Weights of a small GPT-style language model, trained from scratch on English Wikipedia.
Training: a variant of Adam for these matrices, 884M tokens, 13495 steps.
Each number is 128 + 32 x the weight over the matrix's rms, rounded and kept within 0 to 255. Layers, rows and columns count from 0. Numbers have three digits each.

# down: layer 2 MLP down (transposed), 2560x640, rms 0.0375, rows 1983-1999, columns 80-159
# up: layer 2 MLP up, 2560x640, rms 0.0418, rows 1984-1999, columns 80-159
down1983:106146090158130105129150146142139122107097122118119105174061099118122105163136123117091157114149174125125107115121156108164107141162119138138124113153088095107154083107102166115082119124100140160062126113127150137140124147169150083124095139
up1984:179134088062039075125111170102118122078144147115166098113130108106103160147135049149109153069170114155139133179132131165083138192095172128096212150125096160207134107168086110128089105114137149081087076115097154119168114119119124147116176140
down1984:125135161128174115124106118125086154119169130141132119162255127114134136117129148233131131133106119109133127140123123094137094154127151005115124084124099119091150131131140134113110141155122139155141157145117120141135160124103161123111148228
up1985:126109156152142187089115180094146132136104158171171104130135096118206149122116087113140121051119157188147180146014108164125134091099143125075146192048120109134097111068140175173096106121187044130142144182128094142137214096141119141178155142
down1985:110214129142080136147169097171100161130119170146158115136075109139168141113125091130094176081162115140134152080126121147156134152117110136079152078127124105138179136109085191082092072124169081130125103156088102123164135085095104163155172126
up1986:159117092139131138122101143071158162151150145158098116137059153155138121098121112138113121101118117107098161171064108129167160146105121118121187103164098074143135125167096134114117143097144087124113112133129123131088140111128097148113137126
down1986:104131163137167130111095127136093106087170117129102113125165118157177178090079146115120136151082111165105128127097075126235096111109149187105116093117123135120152114098159117106152148119078145188210165103131118133087138133106144101139149111
up1987:113188128149110103117182074115119162074168154115092111165132135129139131062138047112083143123131055174162216117120157057094138170085196146147141063173126145105170069054128083122162160144067149148124123149087114168102170061086064180148100130
down1987:073154117165078123122142166148143086158121132180069170126089153120148122114125060118133172064133181120116143111096141116139143169104142120057132117165138142106142158176203104156151140119156191099135117124114125169126109087091065108171106126
up1988:088091096138148111118141120127148176105132119160162114137087130155157148084109163086132152129075131123120169161126095107191104164186139139097133105120164144159112146078150117117119213151154148137146116084173107119130189144101090146053113092
down1988:107126062107091050105080146060176100095119139159078145103011116085106198158090097087143112149124143117086137181168139147162131195108126149182136088094113128118140125089104116104114177121147093110126086095149076184131092134101153121075194111
up1989:112118215106123212144130127121134119146141082114095117152128129129063146123105106090132112059113166146152133125074098088112152131197142120162144141184193164112104205144154096135063213105152084117052088096117201138195158096125130100094175125
down1989:133067123159178124124108080068111097129130132097103121196104140161141140141098137130148147132121099231137096181145144100109139125186073146127150120100110113118179134130152159091125105112153136115162157169128131124181126096139135142168126116
up1990:105168122031120140119063104101117135115174130091149078148121113115140156091083101144116105118088139093097120131118135090129166134154145099078168129158132145126180091052069118112145143107059191114142107138128143161154121076106165144161130155
down1990:105151106085161109142122105123155161162136130091115129146094154140120137125087155136130116068127117060116162121158124175160147131154165152127141115148148117146101156107091143075154171162136162113108153152168127142149086102153129161182114141
up1991:118142138149134132138153154117156169130158125147117146091111118134124120092092128139099154117049131137121167111073117111096120155114155132132147071126118170150125095114119149126162153136149147118133155086123146107176154146110167085086127119
down1991:169168152195223074103126135105151149144100141168122138133000126124137156107159086128051118135128115181066164139055071170154141186161164134093126122139067147104134161156015136125160129145098150150107111117145161197146191161138143161158152116
up1992:122167156083143127128089186126136146127107136157143132131101107088192126129106133135126119144109102123111146136131128137161100142108161115131140085118090122150152130091103151097084147097121145161163110124090107150152110164096141113125128103
down1992:108167155132167112127098164124126178120127142190166136153000120102184145131109109125149109112114100132096158161099108101154134179119161123096135096128088124103113131133107148109084102107124133137154125130099132161161106138094125115109129129
up1993:131142154140163106132103125132136213086112150166155103155068137151146188121140109121125100099094117148079166124126128089151135138144157141144122107121096147152166111117112143085110165129121146138129117112119108157147138155090120125126156098
down1993:132131143115114118111101122128139164129122110129137104108128101109110132107115134122139112134102127130128124128121118126107112157114137137141131109136107107130109137129085123147120140146108122104133133163133137135102126135063095135137115128
up1994:110063088135142111128099143137082118111084126123203095139125078156140130128119168195087138191140095123123113188153091153109141117120169097097187109165085153138133076112069123044116099079078180135155087146160169142089125095094139139182137203
down1994:115154137136119149121148114143084102156200145113096132147209101144155106121089130144152108110152169090131088133130159077064120148131104124136156132131183125155180144126092132111149111142131141145104099175148139113113069121137112109153134100
up1995:124104104121155108153089138082130150073123143151113147130101087145176127104114127109137077158130106163118091113143087104144176152142161125148122126173128125121144108088105116164125155118105118119144126103121139127151114148100113123084131097
down1995:118108162104172099087075091167116169151169152190143160161065079123177136071089085135126063104132153171107145182129105125130153089121121131084143136128109088117169169156095085083131190117095189142148141119150152113152121149099090130105143141
up1996:089115103114160148124100176110104184131137116255151101140064084159082138145133147074104060169088129147153101118137135072183138112129143161100118087144137124088169130185100137157041160108177122108163113135128122153152158124092125125161183104
down1996:199107118158128192099060131091174205120087100117187139092089073173063138127114138137077089073190146168105116150048091109117120092101172113065146128079105129146175167143096153133148156060163153109168121153135174186080158085208144143109193125
up1997:099105203133118080051142149087088143157131098148118126196084121143204137085111104142084090159131096142122173173086102104161106124132111122128101096120140163154157135105135112099156171105087136152142117142125071107184141142078127130170217152
down1997:120097188138185082159116184159128200108081098122133134168072167146103197176081071090129109079125125134137136139150148152075114171110156131096114172117087034137098189086191087080143079057091191155134109156115102149114152111082131135156106179
up1998:134139163147119158083126116181119194108038150138104113162115140073153119097116107137086109191066114129105119136099107103119186120149155129189135129105167163145125110126073177165105141126087115120135152103086156129146139148086124108113180113
down1998:100118141102162109058115118110126147179122177158128137160056069106098136115115110103149120164143169143129081155139129095152093185172121141127110174081123093112191163127125167054144095111157131136158129151049094172121098105117082106091160090
up1999:110151137141147126134121128128133160102081134202126113184063091151165160146124128118115106116098094122081184124120114105145143150160162143123152126134099133165179084092107136094128136150124136078000100130124108187147167148102123133085154093
down1999:108118123136125123160113119129128135151137112112106139134107135105125139139141133134139124150137143000131107115137138118156136125149109130122119114128110113135121129127122119125115126118138135115112126118124121125131139114133129101112120109